config.yaml
norm_place: "pre"
positions: "rope"
lr_head: 0.00549
batch_tokens: 32768
doc_mask: true
Each number is 128 + 32 x the weight over its row's rms, rounded and kept within 0 to 255. Layers, rows and columns count from 0. Numbers have three digits each. The size before them is the row's rms in percent of the matrix's.

# layer 12 MLP gate, 704x256, rms 0.0972, rows 651-672, columns 0-127
094:111091145071103139148123116129161132150141140103115153121133135180083132157176138159172102119129143171130077137045105165158176104087157138084125151138140109102190182070107106083078084149196142187101100104105122108120118122117117045111115106159147119117121107117106092103127144128127166094155148145178121101180101163095195122103101061142149120102109115104092140076147071146122089154163
111:093116092123191121135163149136144131145116148112117099105147207123101081131162126166114099080139146165117166101132129084163069121166186198101114123159129095083117108174186146196099114196134123127109127151118133112174153140100118109208122147149127091184128136128137124127074119133114131099092112164150137131157115148132146168126115129118082135135144106139154080119130066118086103098068
106:157091108072085135122071108092171129171114160106126128103096124133136082140192114117144119133119088148123078165152164135130099174097112166115098195143079199163109132145097147120160152084117108181141136092151079178148126081069144171131107132106092073136140159098069125091170118144106136112080138139110156099078147082081092102173166139130097124098133115114077120116134102122100091122150
088:112117134116126106159195086118153135134101100173146158154122144118100134137094076165131068128169115094153143150180107124111083098176159096174147104138151115139170137130082120201101052109112138098139135129078155109112129105143140147129131122145124193091137101148070136141064174129116143098184114119156131125069169168075133121067107099139082103110097116170125059127155105138117106076119
106:149106133137142162130150133115087136083235121118165140127192119132112127161127129114105091177129114084076077137152130127120089118161193126119153132116127108183079155203103092088206171067229070112182164082180142156135130129115157151134134097104075128138152101125119146119115123148128088113158173118135150093151167116112100123120139120153107137102130135090105144128136119092158158168112
097:129179173126122131153115125095061132119149143133152100126098139141147087093147138215129186105169124135137110163128177105170116100091152172119078038140145074079116145191152152123093168131155129144129126115074104124132190193191105126126103086122046131143167093100168178104161074137140107093102137163180111117118166109097078131086186162139102123094131094116114129156081150133114144157111
085:138063146135121130080121148106162143089130153123115157104115072105163116131159148095111140062113174138131110091110117092162141147114191140117168097168165148107127097116145152197140116159159151156068124109174094157137137130128083158077078076156147129164124106045096138103154145100113150151153156149063071130166132109109135163151181158089075139164116113170180109096155146182058110178123
092:115134135119154147123143123101107162107128130129157123140193125170141132153132085098131127183101164187133205120115161104100119145093090098137157080179100140104124132101157129174133183130159161095139146112142177098118130102102120076085164133069069176142101171090086104176120170125102091133140174155091159113132151099092178099099125070152129163116169133226134091142085098118141195187138
109:148104108107170086114169152131108147105144140116166133166140089141095209161085084124178179174108131112077125163184101118088147096151112169126135109141163141131163174124159118184166069116103120148134187110126120145112140134113114137132157116197166221158155151113080161155084172146118142153103122104108117146129058102139118128137157094090162072108136114093111114148081149143135143109123
107:139143144110165128074132091115110088104165186117149165122183087150120127080187085043150170147116156093103108137088126105113064154226143124141081185102150095127162121175134154119076136083178135099176118091144162101100091134117135144135209126175146106161112107154123114154151160121159123121162142126111115145078118085175105124126104127076117115197142116146073110136076125092132108148142
112:189122091086046182155146126142143110118164128093197121127098168127127139136127123077089137111162120079150153106095140128072144145028142151130108116154086122112093115119128174140089144113120102130100156185175105093074125150205113097169154081204135173169158092115120178157168148065096132141088151116135084104139124108138146185097104125105142146199097148191184095120147106128112083172102
082:113135135141129133126180156181203124118148121172101097127160160106148160196103112143080100090166094069159181082147085087035124129151078161114212134152109167160098120110112088091105116119180066160157166079112134134126146094181136106113129110119223153144165125102114169105108130114101114124151186111075118149107128117135105169153096126074119133134149111134115147090066123183134128115136
087:174108086131097138099149070162164105109116110091110059144111170123074136091146138175123126065166136093112086107151123192123117100088115099153137198128138120137163164139137174119081112130204119088138193152116170127142148171156095139128173053147101131111105145089115090170159139137122123167130151185143176101088181135136137124130144123129143122100146084136149132126073135101125163110109
106:138069095129100181162135171134176095106159173132166150080097125103103130147115131125097076135105120140186115163191107192134193150088141080173104145148106116115076113198133102123160105154188124100106127093141103081121116149115127078083143179063131116151151073112131101108130162187164080142144182123141129045126128115147083101090150104100183154067130079145168104104132177204142103182110
091:168112126122149159160104069093099158109173094110128166094102111094135095131155074129136157126074167115157133114134168149136120121161138142146080087128171138129138125157116126094146118094080128045141142114140070148165074115113191128159083160094082099055151073141156165123098132169150159079105129156206091114108185105177153158092168127155134179089151119113081062096046118133140114212112
103:048094164103116086130086158173200112166190145159175105103086125134165136137085123159136143129076162135101147091107205063154199093106165089118106117124080194175110104147144116114164157123103124148171161162110087162146127151148160174152112116116157103082073138124114150110069167114138130139157097152102082111152092134196107120118140140139145124153123150101102135133136077098104094124165
099:088134135089056114060158079151103181117182147150110136131117072089205114148164126169099144141137125190103159148141096139153113146133109137212119170134097109103170109123125038105114155120136140107116162061161064178093119134136151084114163113171091174138095070096074059045155165134134135147163094174131116121140192099137075126162151118170157102110103136137168118174082122082133104065158
102:092127204129097117089186144136117165099096154090169103139122060110078104166127082128138101125111108147085128140142125099080153140169223094145142072137090133161077133151171108133142126178167092151144150139077115153152118147131146100145199147117106146150119108190065160091111148092124125103086083085134113118118127194107106231138125114107099119152150156112098108129123111185136148131103
111:136113157164158187145139056120204121146075085152189085116143169126080128070158108132134121082118202116142131149127076140154169098118142108170107144075182151144122094108109124100150115119210131144160168088105094151144154131190132132149167115068079153086154073166130138134100133150103129121166154166152142170148093143116081122126130107143137172121099098096081094120148103112156161152126
099:145131119106152121182094145166124060091131156142097105152087096056191190113117168169079115153091104159111142151118169137185107106194134124130145113137146144131138122116110076161076123140094194141094129078179137137080111125183167152119163109119129095125143207175081133122097116105163124139139079078122128134067212134094065115134132152112143085144110143123151088154098097142068131124159
095:093143141122109141193138113112181078113192084157107132201114119135125158129143144040136120121104117190175107078120133096163175153118149129140134106124124155112085150112122117131124182173084075131133144098090100060138090119157137194123102183151098134140105125073116098121141106191107091088119100157106090142103168120088180115123168175169087076171083168086125121104114175156153151171142
094:180181118119125109173081201147094115123108126107094160127098152148121135133103122132095089166152082107106143147145169103126049160124131117139103113111101142148054170195127143173125131104196180131038149159165129135106108135088107076118084165150074144195177049145052158157125133130117143082080075114160127120171134101231161154151152095151147132145196176089125142112120080072100073127139